config.yaml
n_layer: 21
d_model: 128
n_head: 4
n_kv_head: 4
head_dim: 32
d_mlp: 512
vocab_size: 8192
activation: "gelu"
norm: "layernorm"
norm_place: "pre"
norm_eps: 1e-06
positions: "rope"
rope_base: 7580.0
rope_fraction: 0.25
qk_norm: false
attn_scale: 0.177
bias: "all"
tie_embeddings: false
parallel_block: true
init: "uniform"
init_std_qkv: 0.0532
init_std_o: 0.0532
init_std_up: 0.0532
init_std_down: 0.0266
optimizer: "soap_variant"
lr: 0.00385
lr_mult_o: 0.996
beta1: 0.95
beta2: 0.99
lr_head: 0.00954
grad_clip: 1.0
warmup_steps: 200
schedule: "wsd"
decay_fraction: 0.777
decay_shape: "linear"
final_lr_fraction: 0.05
batch_tokens: 65536
seq_len: 256
doc_mask: true
train_tokens: 339300000
steps: 5178
dataset: "wikipedia_en"
Each number is 500 + 25 x the weight over its row's rms, rounded and kept within 0 to 999. Layers, rows and columns count from 0. Numbers have three digits each. The size before them is the row's rms in percent of the matrix's.

# up: layer 13 MLP up, 512x128, rms 0.151, rows 322-374, columns 0-127
# down: layer 13 MLP down (transposed), 512x128, rms 0.149, rows 322-373, columns 0-127
up322 109:494509496502499466505495520532487501450483458479532506567523504472502488509473476517547490445465476487452472468517494489496489510526533503493480496526465474503536441517522487503505496548524518513484509509526493533492534503539530521490484506464479482561482485500512462522537509490484512495483543489526502479491509536523519546512537523499517513506480453520500481466471505492515530558498
down322 113:495503452520508501512463472500520486526505481489463507486502526483521502531497500499476475492478512505488484488493504523476488498478456464430465499523518503559509481500479487544475508481514540489524503498455514492505491523453509483523538486543499486476446524492497554465510535513503497455520505482498528485550479497540514479480533503505467533440501460506550532495484485527489497483455
up323 097:511473482478472521494538541490564529530459485490488505466518488521469512484498503506477475506484511528492478502489462519509479534498503506481467434518535487564471493495517492437495457505474485503465526494510487456572502515502500505532456466522504484521489504457527491514518485507498509530499492522488490481492490497531525501482485484525519507503475556457499493504526528529477468517546
down323 095:532571489551537495552532500544489555473513515475547533502476490502509476524508505489460503510540487457493512525502539495511530543514482502515483542491498519503563525516512508512464511528491465522473483522480494529482447514468479532518512523489509511501538496526519491489492490495496482518503471479523488510510517515501501456445527512483499494466504449476474486514507461522468509505488
up324 098:480505493505537502508461479528507488545521517445510521491503473530487528475453477507507494507510515519474509505461462503512485545536517507451455480505498555476506504543470513479520504502478498472454479517448477489551516468470490453501490521526462483550507498509488495529518511536512550496485490510514508475522532526503479492551520528523462490505504569503533512509505496505508501489498
down324 098:479506507536467505471475518509489547514488501535488509493470532493487499458504538495494517524487475494517505484478443503460497465492454516502546522483491492509442493499490525526509507526500502468532530470537469467445523514531495529490497484495523516467551443445475526487509506487484441508487510474525523519502475533531513435484523506499498490525463481469503471486521500484503484503516
up325 110:482499511510521510467500524479498494512571451488498528464494458514528481503537466538496512522453486509553513555481509443511491500474506492471448470512514486505506521492474543479480509470513513513483484500493493528466478537526498511486491457470495513539504467485511511484546464486501511527500487503551496501532493474468494504486539493507485546465545474496499550524487516486460507510505
down325 113:495524490486506464509450504507464516508479511512522528502504492507531489514584521492484485522529498513553507500495490568552545458547535484547523503540503495512449484504497481510555474537518494467490531519488507495542506487499497525473508476484508498460511508479468508526493513485445524504510525536513503487443472483477521477513507493500466476493536486521504493513469523514515511494505
up326 106:517474460504506520518510468512496449493513559513476533503507439485483483514476517498510487488494524486486508492451520517480512501485472496482493538488481479487483504449522485482495510559499544512456522544451495520486533536524476534505505488516488518530495502498504476546477531485482475510510468494446500504529460493522535488464511466487513504489496470569504503440504514513506499541526
down326 111:526508510454487485511455542510537511517492540464451478496523492545469468498506538497475487520500521501494522471482502466517478533462518468478508473507495495508505485491546488519512485486460535483488528517497532500499489451471474526523527543470493523501485486494498523475519471510481531486510426489491519514470511457520491494467531547490542482482494491443466492477527546525477505507512
up327 094:526443508543518487449492526492530534485508489509493524508530475455501492484519488490515503503534484490496513481494499478503519506498550532473536513525489483556440491544502463478512499488501438468482534514500471528489513500522461506491527497475537512498498482525427497525529477439480522525472534490495452492500469479524479505488456525532507506501507514484529462497500509488488470493508
down327 096:539504486504498484500523504486474489463528501477446493534499502508503543476461533504480493505480519467515526533518497486487498515498528486470536491459488467450540528489524511513498484517512502509588536533468495507506515496447523482508539474518510496468502462515536542499500506507494526517520499491423470510535505491484510490525482510513438502518461511500508489534451521492514522485522
up328 097:531519492529502552495491534477467491486536494512495486479514485505473505557530496527539506507494487503459535484509516516507459492503508534504513462526486517460468523477527527519463554517485451518492432485486540495493479486462491493504499512474545480524511478478493554490500545480544458486526506486490531441525507473527496512481480479507508483503542485519478512495463486461492503513502
down328 100:459508496538490448530495504547514546504496488539522481464519569493450482470499510502492471477483499531510538552494512481493477488503533491461517510471503502477461521498482523481536510541478530512442503495509500521477533496509493505499482516456485485491464450473512508528487461510503498470518493495507518558517512506481502467515489517509503487499458522533504510484523508457484464495439
up329 100:500536463492521494542560501484483511460490531513547509464558507457489482499509498485513469494492502542483479488483528502482479491487532518452490518486503463530531497465515486453510477487513510499492502517545463536495491507465523534530554534470477541517481561459502505490483530492514491517533503549462502457467496522501481529492506524515529526500512510490485508512502487471465484524504
down329 105:471517493474486502501521501482502455460492480501496521526506492512501498547485511491470534497505499503503561523520458527546469501489527495520519530468501522487512472482509485530463504513436517480479455512451541504536539487511526456504459540509515500503488518527490506501445468509490495523478495503534497499460529472531519506459497464527509507475543513509515471489519494536535495532440
up330 106:517489456492464502519481501524469516520468467468481530507491488504516477471561482463494485479473536524506466493535495472502506519502516530494471481467444509487508489487491495475523556495542506487533479499507432494523500500485530506530527465511497472566493497505517511496488479521560466522536481523545485505499509526531533497483474476466489505530503489497536534556474495479518495500502
down330 103:456494495487505513487482468478501543499504501511523480483450493513488536500499495496554552513498520500496516526460534504543421488498510502473540470514493455452485482461493450514492548514536522524498542484517501495510497545501489511451455514514519516474508514503526505505488482528505477527521475494526516498517459501494490515512566510483477495507503479503479510462487499547497507453535
up331 104:525500511508468474500510505512522520461501480523444522479506491481518506494503508476515496496496517483487498527504518475507486539481516511519530466513512506477501468481557492498467474508526524494522496534491506475511520472453485452473448444522536489524483537492518559533475465462525538523516490502507455496525510525457532529457519454510498491514478508423477491482469484488496503519469
down331 107:543502521508487490524515526500516461509502506520527487500531519503525522510481541481496482551494550498458534505518533503484520509532508494486513512481554494526493485502483480512508468551462523460492545469473514511452478485537477509521515516458526470449540516514492534505503535520481519461463488474442479524530519511461485526527520520497521514475484464456522477471507500491479528480495
up332 096:498505561485533487475478504533436498555501551470507521439490450513533520472507493505517541481516481497525491537487521487529532520486482501502501503536472507481485500539483513500507547517505553521477514532484439504515468522551478490518478495512512518500506505521505496485522487492505473499480490471511509527511499529480492521528532489472531513464540452526523500515450507467475503501514
down332 083:546482502459505510514482493497504522486463458482508503493503507506488512487510550487479465528492476536463508504498487500519495510524581467495499500504498469541496528460496495531521491474516434515467494496481489513491404479493477513553474511442487501465457485510527516499505511499489490481472492511473511465444485515490476477512470519487500487470500498506510546502516490481502519544519
up333 095:513492492491507482492491520479448491507516519502527520451529512498521498484520525513454492474501450479479451508535506457541500485511489533515567519485526510510512488504471505489483473568485513501457507509517485503485488458501528509492546461481525469546510526450504527494491514502491504496549480543497492468528529500461534495509504462485463498523464494519491461513460507481534464492480
down333 093:465497477523502490517493535492518507514501545509485497526515534485524509474497499471513482515482502506541536507487549534531489495481481511475460447485542522470493489504527506478533564491488482552511504505477528572495478466528488489531472511522493523520502516529488478553538468550512487514479508479523517498498537478520463461527479522511496436484515491485485491512508482453480524512510
up334 106:568500523512488481563482526486527489491484477520505504460520508510503467511505493496486490531497467478487517504465480494538510460499472512502497476531530488420492563512561509481505504450558519481450476480495471483495524514502511470501543509516505499501494518520449472478481474486487463498465500467482471524472475513499523494484489506542488515510468509525534515499521502535481494503488
down334 115:510493504493484481495496498531478499491528475452498503514542502432467501467492524522528513519448480492534528505489512504494484506486474495510514534462490551535511474518473500505468489521442494438489505520486501541517542480483436502463478495505488483535514530496512483476480474537504499533540488498530504501538495498508527506504513462449452493562537475488472493500490506466509498494483
up335 109:500461437491478480495483514497507468499462486505494475465500492494486469506475501539529488509498509554471494499496487493478484474518556475539538463505482507498471484460528486517533489506546562509489480515485526508492487503504471482532493456485475495533456502513511449479466466487535494508539530487506482503491553525484484500492522458465478485524495532495512478545485447529516480534492
down335 111:488509494509482508454476474485520474499513465493579520481484517492472505513493512515476492473513492518468470546452485489497465549468459489512519474500470454493546531532521530521494501478500492536487497516541489522483512501463487530511515523487473474499516506533525466533444483527547498491486511493515538471507534458525475491489483485466487522493467526487483474514493487541474491450522
up336 105:504502498527492482522468471513529454464515483470504477527495529511486507494511469525485507536541511442512487513500470471513485516516478472478476499500506462473516536495497523526497501504530488509492502533507538474475569506499503504525510492516489479514471469448538476518493456487491499468514473498474525494543523500524500502475481465555546506494513438522484518465470472546467498557508
down336 098:526512477502483490516471494453480506477509512498513391475476466520503486484534541479524520492527538506516500481516512532483505485478520507493481529469488464484506503520513509479472525449525527483516494528480497494469478468500512474483496498494509457516517500503493501493509538457491444493480488521537536543523480487480512482497499507412527509483527507478509494508548491500493486466457
up337 095:478495529481493504528517498504490453531457505482570488479533538464489515501513468531460539452494514478473469479458521445491483540485528507448471505476515476495509509504489478462525525485483487512507525462517517509523513489536496538538520485527500520489522488486550523489496548524480500519506539506469479492498492479512469538471533521538480491489499512483485482503476521517466462510532
down337 092:491508493515493494513491515484546515464512490500446442494470510498527503507514492452550525507509485517476545462503493499485487464473450470524495482497501502546494461508478502524477469482482557471443487499485539472514466502488506463456486546499505443475516518489479481525498514490508499501446495476504507488512496470462516475518547500492537514498504480494502499490535463541476524464481
up338 099:523461546489571494520486446487517457584486483469516482488460532515470525485495474518520504504517501508513480566499507501507483480522526518481462501522521506491516485453490457499528449489524479496484524525507483534475508510492504496479487465469495541510507511465517489450506512500514549471465485476516537481500512518457500503505504552502527518505507482518489490505486470482497478499514
down338 084:468533473556482507479508508554484512426503523518504486497494479485498494511530513471485520486529510472507486479508495487497519525517491473539533487473476520487519518539539540487493551475459472500486545440490470463541566507500479495483460467508501479479498480532463513498506483498505494504522506507464470491495510505519502481506488444466531493533472499440470511490492493514481497519492
up339 107:526511529524493512489506528506521488506494529454477482510503494493531488504524487509494535506487525523484493493534505548478507456505488526504477500484518512533485544448525520504456460516524481507520458535497520483427478502494524472522507482485512534486512520520539476506491479492453497516514545515486428457527518503526538530477513506514517458471496446475462508478500487519449487508524
down339 098:550503472536468452499507481555512502507554491501515570463493479503490498488491496533463509504505496502547467462518485482432540510529495462508456509505469477495510514461474507470499502496484484507508519478532503461493458510528477522474504524497497504466484507472488481499519541465454499499489469473496553528491454493499507484481502470523511494457484507460506503538504523475506510479516
up340 101:487525507518509480557511491490474476483490538486502474525497466517544472483472534482510490495520496501503474490525506517470501511496484518497467471503489483504455460453521512516508507527488446549496489485550485502525494466498512456505492498542468489492480553488537464523510467473530517464552533462491521492525471547533476458484497511532476494491516535506469485462533472497491536496478
down340 097:482475430503520486536499499506503480479501509498516477532512490544495492479433529502469498466503487478536474473497519509492547524472506522503498522480492468510500471466504500502474506459482470493504498487491469455567510501480504558501468550513487485476517453501458497494508509497527511457494524526554523537535509493507451489489475500540493546516485530493502492506488501473520528504455
up341 106:462499527521516522488489530496457551488465435496497522472506527543484511522522466480535506519505460492527506514518520489503514503492478485530524520533515549443485483456527518476547499472568481478523493552532518486521506512492469474472474464480444501525468471482476495486475467487500474530524470481513517496515499511490478483482500493474506497495498498472486532541527489512509482495472
down341 107:462529513501550482454455491573500534489491516510515460509483544502505451482462455448517484513486533502458520463504532540481485524499517521513494461467480516463481464519501517505504522478507498522483483517502482470523473562451504489500509529515495478493495545499494511498482512492485495529505477492491507516527500529444494509490497485526506507505517496489545544515490528506501521489442
up342 092:519546524484499522491538528501511497507481481500483494468476467528480496506526514503482480483473505524515502521512508491539554441524505513497506518506531493535507508494507548504491467491515472494527534482459532531518502483515495477520519489494463566527475502524549495486483516508513470485512531517565452495511483454509501472468542522509466483538520516525462496551512445509500512462490
down342 088:530471497514496464519486496543486480509501508530498447500509513451518485517506523485518518496506519516468497494492483498476480500499468510521470444516474507486482539520515466466477512494504537523458461512508497458482446475492485489480491519485528481503506516511469481521513515482493545501472543517395533507501501564481497484563483507486492487459464475519513497473498509473497498528499
up343 099:523505513530522526514485514504539494487513566526538479459481470495550474521505493504466570522477485500522509513536464469482517511507501480473468485497478536483522494499494486497484456480513513493525452546564484494497512508526495473504524510476457498481495473522474492484552479561501494478521523484470525523499484528502486495470510516547521487491517525479509494540523499543462468498505
down343 095:473521524504491457507485470499476492558498509511444514469511534477495508475482541513517454530484507490529485481456521481493487510492562479479496544456507464482514498496497523482544516537501529497519527526477495463449488484460454475514522528484537474514511466454512511516501497522483506481493519490495523504485519502480467451473484505501513471533489541518471518505510509455513544465517
up344 097:505529509500472503518473499502494551519473519519486490476504475510546480495501527502518511482457446484533539495447505498475527532481481487490483504508497528482469513481509498501453511467499545504464529486487484497525486497453513486479497492536518563499521451509541474524551471549498422515483537484479460458507517497491525526481495486473518514483482472477538522487507496486497499505532
down344 104:492486523544505474532491496510504468494500486521494485531518561554500504486469487509531469521479535482481526523454512538496430532484455498470493526505503487481489514475488452488554517484494510484502467521503514507496485499514504529478529532500526460483475495483481508471500497512456515478495538485470505507474468527474540444522520483457514534522496473486448527453497518516495514471502
up345 112:539508534513490497500472487493468525524512478478502530483505501466510498475503446479564496491491499517482566506507471470516500500500448473533492484498500473493477492534496553489497500488484528476525518533524485494512498429538501510490494496527509539485500508478500468515523453506478493487442538478503508491510489505466481523504492562528515471526500514490510554493536542472480540500542
down345 117:463527542530482512481484484476489534514500461491514511538504499494537444510501491512488497545467501573503463524559511481532529525480544496527507491501514490514513470464479484536453480460458511514458508483504500474487498471505488481513491540468550485473513481487480513519457508529513491529479539516519491483501515468542504470476480514526490517520477488509515482545508489474457509479492
up346 104:520499505465529495508460556502471479534479487507537472492493514504488489508522484530487487454524500466504525517466531523532488466476500496476456495512511485477547512485525512473494516495509456492448483463484466497506522490508503506466497491531515522506513435523447536528494510479505445570540512509486508487494485478465467521480522504485509490488536501511520525516543503524466484498553
down346 099:512497537492507526541542505522516506511500519505529565512511533498543509513458469506512498500515532479489486455532499425458468510494484510540498496510471500512472503479530505495519517489484484490437476504495507484504453494460535535465559542514519455506514537502502503511520506512478500443517503486501481519463499503530482507502479485524540486530475510549479499488499487502514532507456
up347 105:502548518540495501487486512481519495509482516492482496496494508447508518507474475504514555511485508513503497500525521526496554530481508519463483448563505498521547465462455478496496501493539507545482521459516512503532522476459512461473486458511432518452468508494469466502504486490517522480488467498481493466516502519454498488488492519500520518465533514490532460533488510502491519513537
down347 107:493507476504508497459474520513521487500473548462478506498453507498462543486473532487481448473513481494512511502506536559498522507493497461490469494462526511503507527475496481501519513524518441441526491518473530474501518507516500506467490495443507471459506492478510520522485525530476513503538468499458536513485527511526515485530478453467530496529519490517483466513486543457472523492474
up348 091:524526496530495516483459506514516468479466509487542494536474529526524481439536502538517486483500518526499510516489522479451525476507486480507501450467511503497466531525489488522527508538477473507481525451502487496486526484524517493497529507531500488518482473523504524462526462475481505481488513448479485462507537525453511462519437456503484443506486520496483491534508532500489475461507
down348 097:489463530479513463473505504478462514505496474532480505488450481509497517529491500495513453491507471485524490470516466480545472509504470501493499539465448503500490514514486455509478518514505526543442461583482502497505479498466492471507497482472515468487542508483455467508501526463454494523515504500518504524499486445517482487484517502467510511456518524516527476473521526482534471526513
up349 091:538476457477524511481521516489516508484461495479487508493475464546551543468480513512525489522481519466486475485531513531507539470497526517474485540509487502507484529525495495461482513478511471518493528519470470492478494507494503490572536514494467509494516488472484488478494532498507561535533499510511473527512494511481541498479518486445471514563501476505535487557520507469467481484494
down349 098:468496544495485488533476477512512569476554487550494470515527468498474483462503490496508509511516489520501527522480509465483496499536471496510514497478509463512519506524502500473500518517484542527490499463535471528564559546522503481463485480516543508512543504522461499531497466491478466498491538474481461488500497533484483485511504513501536463488518499447477527474493516541519491486489
up350 103:482533515439481490552512511496521481504527518514509534483522497473479506513568525480498526494497491530487496470477478488498497500518541503440505509487509540503453534493515489534463445531512557508501463490548481503512534514517536510494473437509524441533476512532522464497498501494484514478488518518485552514483519488527508496496523502492500527469463481529533493494493481505482486479492
down350 108:547458511468521526501524548507514532486504512527509490501484470481491474529482505480486503443499524500512463501491513502512493475512516527475480501531514541521511458494523530482520492465499513485479479474477529510502534519523520476508525559510494542494505471501469497515509542492497450488505442530473419467561512459498492487529516556481493496512477479479501489509491491517458488518517
up351 100:507484482520466497527500548469517464455506528477523512465494505487489485504492508462557471531462464522477518489516479465448524539498490570555511508503502511525499508558515475506542513467516472508520464508490468496517497487481474496500497485469506483523524497505512481467441520513505484523537493504506499491494514506475527495539494499533497505483478468451451534489519483483502509465456
down351 100:486467529497544465493494493505537470478530490481498528498510475517455519482492469480493506501510488506530499501493463461483499508497502468515498531501526489479487501500480464469507507514462490477477501486502499417494534492489498513495496536515506516486412477537515525519493467483485534478451489469515473479509473520515499536478507487528546499472517464465509517527498485451456563519539
up352 093:478459517488525501478491503517489538495508534555553474536527502484480489523524473494548531499502556538487508514491453491471518523533501520462499494514509513486472499507551510514493459478491486537475455484525478496538476508495540496515483502466534486453501496508540487483525451476498484454520486499488512503519499487549505516495501517549519466517478521545487504474492475490448494479474
down352 087:508531478548485469496520523500510482568508494462475470467486527478480504499500507490515459491526473494489501519478527516493517510497503505500512525470494510498493485490456493503445477522489476491505492529467475469451561485455471498508536509553502496564530488529459482501519514519478519528490506522517478477475513511454452475497507446482485511474505523508477508562498521488537482511524
up353 094:524467516473512530521503497479508463484444498473518497504520497501558499504492524485497484543482507498486504542515509529520540505467443560487512512481476494504495519474525504527511489532521519487468526488495497486486499455500529479461484518487512545505511469537533526543536509462515424502520507512491465487520491545479537476486526523489486514511465481485532481508529469506557487515519
down353 094:521509493521536488482502533511502485480539581500515475511469482496489460475503478540470509507462489484555499489542525467501485457490557486474495500490504476447489545462544540470480469502526481503556503519545465509477486503488447500511498513491482481495527519499469490519500483509523540500461520471506516532479477494512509521509536497502550507520511489500512542473493505479489518504484
up354 106:487525512473529481516459509512525478511479496563531531487479476486496472493489512480493482496532480510519480488500504508518524523545494515522487535520464495528538532460504469506530526451503504510518475535483482530478531545526473458513500481508498523495499506496436521500504525499485483530524491470489522454517457481546526495459535525468524489520475478524492515448508505490515443453480
down354 100:515500493506470497524502506511442497500493480462461517528524523534518529497519507521501512440480527509455472476555534498473511508541519495511517447498529518463508535524491548509462493510487487489496504504522484478500434486497529549496490486474481470470484480477488525497523501529453526489534528499456474551504518500464494483513469509517454529485528528512488496535453499501511504527511
up355 095:500509509554553525535524449507493493474548464495522490452485448512467490457506469517510491488470497482512515499526504517504520489487499468454542462497485494534512490554531495558482532469488491492485498479536527503520529433511515487461524491524505544478473492490514490458516479533524499506478508509453485487481485523482525500505500519521474505528478501515463499477502524543511512491520
down355 107:533534511460464490509480491517460516521487480525500548499514540500491545468482482531542525485482525511498521501483513513530486495512464514482480483487489502505501467498491488503497502452490491516470509475506515534514588508479471562529503488460492515494459501496483499434523494498513485538500452490527527483512475520524526513492521453488500555521501503497545499465533484488544487528493
up356 099:515467514492534488538518516448545458541464510469512523498523483460534482499466510507485527451516482503501465487468497531459483524483499514495483475496501511496477505498516427496503516518510549544470512509491521529491498465556491503507537500540482506516500500512543479519487472454502528520535486533476499536479489497501528543513491494513500488538533490543488461504466511501459525503509
down356 099:514490509514525515485472503538477495533512525512512545451501509475522493545516518501459489540518509492488496469509537502501452509506474477483501529493448485497503494476470522550466514503445480493497485546512523483489499482516484545552487490481449464482454478511474481479495528495552502509492497461478469513465496506452526518496529527444531516472483476491492526498457515491520512529517
up357 104:462524574472499520475482495523495476538477538511463523483501475515575480476502526543463449500528519481524484473507534471475530488458505518489437524541509485484493479470520534520468505551502493510477483523473481489490517492515504491523487497498506498507461497513528516513480499490515508509529472508468534457482470509490519488476500490526502516507482527543556508509514453515486480495502
down357 098:497524500500525503513472509571489488457490485492461528506498517524490497501545516502515515497514507532508525487455517474479501512493495462559509457492482469521532438502489498454526502478537528499464506511499524522484474494489467506546480514460502517480547506459495491513487470531538519519503528476508437483475485472469517529460528502521523521464505511460504516516528521450497521503509
up358 103:514498508486527497520482520510504490509507532467496545485504442487514531492460454448514554433486503503468457524504474495460474458487488520450509438511484502546517500491522452497512486500482506471507496541512477511515510497512491487442521497514510488515523534478500506528537511491503525484491493489526478528524525483465522530525542496491487480480531507521447499513490545512485529480525
down358 113:501515483522524464502485505499527508557495511487486510486512505529531489543497505451492478506474518491526533524512465478510494520539483464445507524514491489508497447513545454505453499511530530528523520503520474470521549515511455484524489482515480465469507518528495528517478485557478509492524511473510519512464459522509499513461515453491527562531493521504482521541504498508468505532521
up359 094:488513496489508501503506500530447477428529480504485504495518507502496509526524520511480519464491477542544494475465518515564471475496493490481515553486489515533486499493522501508506521516501485476474491462498501525497506471452521517496500467503525570503542450497501524438484514542486496474516502511508502500500503499548488569490462465464485458511472495481489504529489545485500493488529
down359 094:451483499491488508516474487466464560520530521516485534559523531497535442457499508434500492525466484429470510482502481466503495505461485495502507505520554465522514447520501510509492483493516501542465490506527446497475462532475485456494493487495467481534524496475483513504501516492520495526470493522500488508489513474482498507523496531505529490521540497512479504478503505533524493519489
up360 101:471447498528539494517481534510483491507520568497508490502534472498512509503521506513478537458508471499476518524503500519530530524513489489463509508489512531508503507523502493521496475415517509509492490531551499519491484529519514443498472485464495499557505505490482512498497505483450511479507485521478492513493470454560496503494453538534454502484499484542499522497464499526486468534535
down360 095:526526506495518511502465515454496486508462448495501468533489531502493501511508512483481450496465522515532486492478492502496457505519542436561515494473538452493513493456493511521510514534472513485526546497490484502478420490487479505539481460520506485454514507510497519494493497531490461482496459476507461493468517490490517553522525504459494482474479503493488539502513483526488516514524
up361 101:496483513518496485519494460515448527493517473502532499520515518484519491454507454561513536514489465461558518495502482507485476520529480570444532523471496500492525515520542470505491466494481544510501476493534440539513507508544525521503482465488481489515492515515478494461493506482491508519487495485468461491531501513539444516485490516516487543484500509502497511510516487470465474508525
down361 104:513481524496500490517534509464552545504435527495483472490536488544523499460504488491513481505478530520497523542533478468489483540473508490540470479510509515473480470497480449490501474553481482484524510560486513469503442495497487484485497490467531493479520467507502456505523452494492510510478530509491512525485494483507527495478471442521510499531512497507474490462482540487528480498459
up362 108:525519497482470500469513501516519478525498488461493483445507501533518519554516469478538489495532525492487479500502509509522538469514498532532494488504544546533505499464495492470499480530479533485503534516448455526483489517503455501495478504511477539459524473507523473522465487543509485521541490492449496505569508493513519482515497529471509485533453511475465521509498503479512438488496
down362 104:546458525506475524471527463524514463527480470482511480463518492529496519532484527537476479451504513477506446466525459552493537494472520476511529499478469520476536542528476479469508469525519535489491489490507517499474518479552489553495518513537524486507506471491470488522518483478502516512502499500457473534507495530491503528537491516478525503513486469529513466480508508442508515510472
up363 107:452509500493462483460511512531494523518458487514521510494504495475498513554465555521490494473472504522507476519480497504528473516503508503488482514524526549508480510471491506513455496443473476523482507520502506474550521511533502461505526484494520494510463537483457490478461520472534520462469484476477473461502491522491504539528437485482492513476512512511506546451498459519512507463538
down363 109:510530507518534525524492519547457454484515490476549533508453492527503555530519499485500510505432490472485531543515521471565513533514533502519519500515524461483512485504506514519484495515504523505485521491469502521495457513476496467513453482469476515531483472505525484490474528502512510477483482504552506509493483476498512513447480507520463507549508532468497515489485520501548493519536
up364 098:526576531529517497509514491499497468515498488497518505504541490536527466474531485535528518468515493518539555500512491522484493495500480493485497452487487543519508487527485495511472521525528494514483524469522519486504464483522491475530460510503449511477500445498539482505505482517535491539446504477515495482520533543507549499504494501438495528480512540495533474453501493524499486482538
down364 089:473479422488518486474503507499513495499516506489453489491449541542480465499491529492483493513511511518462454482517490496516490539540493499492495506505506485508538493518501497513521506465506464512491494544459463511504476521524500548490549455514501508538480515462442568470500532508511506496516519488495507538498463469474463512517495461539513533513507483514511513515512508484502512528441
up365 106:525498555508496522482500506496538477493504496482516497506477503524509497517475492485438552532448475516511540510524487502523543489478492486501483484519479484538541533515530495504491493512525520505529500486447496471514510497450443470527475506524472542536511493497524501460513498462547496480520510465489503466495474514480515515451508506498538483508506534483518497442495431501503506528466
down365 097:520483505451508514485492481511496551481472492489526523531477494439501490545540548479477497517478465558476467471536490504505506488509538478463521487519516509504527505498531502531501520553483503511447504504490453542498436465512498466528495503486469509481498514515511477500507530483532480476490501501525503500470487451516517496469516499479526465512505515473478461455447511528515509493513
up366 105:525494559498506505466526511505496479514518479478530499504484538507484518500512504480501451491500465529493495486514456507503523516498506485513528464462506508523528522514524502515491462519515532561526465524511467487521524499489497493479477460500468524486480504547503501483472483459463460529455474530499528466497471543526556457521503507488494483540518515522517460523534490467504516449552
down366 100:455515483497496496533502501485498487498478498513471532513519462511527470526507513510477521496540500547505494513448511470478539495522493504495512518559484485491490499478522474451506540475480469463510522517442474551493432462520528534506516499470503462505491493489481517447515522522531541495512519527515485522487551483465492475507534481527512484505530492467518527480490553506490467501489
up367 092:531511514508456517525517546557502464484523552513512486516502505479552535513482497530466530548541516497564466517495498488531520538440475463494491519505525482499489529508463506546512494487469501515464509501544482486501493495476487517502535464490484533460472487553547476522488501501481505506516476487535505485481500491463499492529497544520478496529486481516511507513505501498484494460530
down367 099:516486496463547517449534477483467503509457495494491491497509486514454524498518492490522500463474513506505475513495464474497474512533524525539495476533508514497532473492523534457478500505509483475540517500464511519535636495527497485516504523497513467487529482472501521483502476510525483484481497521494490516472520481526514510476530451514542518494490515506501499486477529478504520534505
up368 097:575507467490533568485530465475487501464454516527551521519472463485510484545520538522506547483475451481491464485533487521522533517525467513511486511501506540498460518481513467538455480524500506503501496545512510501497517513496477489533495496495495502490469524525487481482489515455534508497507512452525484493484529519519485455478526481492470493514506475489503466490512471518526510478511
down368 094:495483523494481454492475578507472490514521492498500454483509500500492504488454504507488484502472542502523554496532497505498444493487558487453510510485510488471500501521500526512530548483526477488491527464480507476532514483486514506454509466518516493495519525470546487491491499568486508478491506514490536494534451515527515557490464502514528537529511549531513477497469505486509503525498
up369 091:507557497481504512501485508509525470494504492543492489503504507516461527484492526511521509469496509501547490536484539499493559496503531457512540509517487509477476517525483495477507525479476496485459476471445507516460479536519505452507470536530481566533473544536480483490489527485499517490542484541488500488534479511496531520502492492518420463482507466475487515515463509513511500512518
down369 088:534461489492477475495494497558510511532498521436497526449466499499503523508500536482508517541498496512449500468552475510526508492470501487493473469489501495501535525497508542498495502522496522543534472498535473471534502499478504563528507501474505466499496494477527502492501472483530565490439533475490521496472494492484500447535526504522475519492501520512518501477488470514505491516442
up370 106:467515518492505486503507521456519499437470522484488505506518484485482512492478496496483494482490499517474514558476512513516548512526515517510503512506456493485486499487485523543443461515490538534512491505499483493468514481524462563504490475456517546517459492497521543487500493498444504488480494497463508463517527490492482444515500468540527525492508463498529479536518461503503508572510
down370 111:512442535485516468480508504499510565489480501487486542475494526472477445505524522482517486488511529530577502496478528480541491522499509474489497487452500501490494517509491504463525472528454490507473498507492513476473554502499509510505488497490492470490498490477526476520494549472488526480531461469535457526527485487480477510521485517502501487500491513493538479571497467527510505520560
up371 109:508526524509488506499505471533517520535457509509490489491492546475491499482513507503490492526436437511461493507441493461488502480513507521526502495534465513509472542466513494472517491505470519497467501481493528567555546469516525504499474499502437504492522480510492470484500515484522541485505532484512518485497518452504475532506505547509489491491504501439534490527529521507523506477541
down371 109:498537510510504460493467525490467490508522526550510490509505487468548574484477498500478469502502499502482495468497502496519485511520458465483496502484491475481516466472476491444491463520490501495550498543469524480452464462533533493477510526508508475512470491525476541525518493499486502471491513554512525487468480516499522485461519520492518504526429517492493474494526466539496498523543
up372 101:503505571488514520504511520523519505499517496468481467517459522468492484521481568522511461517462528482504542525538512450500531487492481542518508517508490473512515500495509472536473456504458474492470490545497505501539511499537498505508483522537516486536538493489508529518491544496509461471526513505473548477518510513454496510482482482496487460470517483538493550493514521469485465527507
down372 094:530518523530496489499544484465502444475465484552528516490531514525491492530507500487494504487553470491505498512483500493513505522517533467530471443469455516518529516502498502494493484516477471521527512505499510551472565472484506542487519488497535516529476529479511461493543479533547537513483453509506464501454469467525506493509465463518490503493468515488490513505538494523478503527509
up373 099:463513507503523485525481512451520563510505509509493570529496491516510464516507467558518481453514518474508546478508528473496472437527532509514522484510519502494452521479549481514470509503462474503511493537517483500520546508503528517514469486509444502531514517474510510509508512545497504491514504503491488517517486524472503469469449490499533519531526523503465505523451515495484483517486
down373 112:487499496515510444485474524512471531507488532524481541477487559480513504460479478516527512454497526524492482494498475453513513470506512521504509484547510478532510517474468459490467514459480473487464524476494439496484515534478475509516512489499480545482469481480493544503518478494495513476468522528538490542488460477527509519514490447496506556545519492506508507502469539491495526530489
up374 114:493483491517467495535484475493529472492479514495518497491514516518519452489517545508560538527503517484474516509519464456462505521513509511480538503480495497498458477534517454527478474472505489490507521503482486470523506525472494513504481457441495494533523529476481465467503478551491515508485570514485516501467518474533529486510500513502487539500549536505496462456502479491534450503520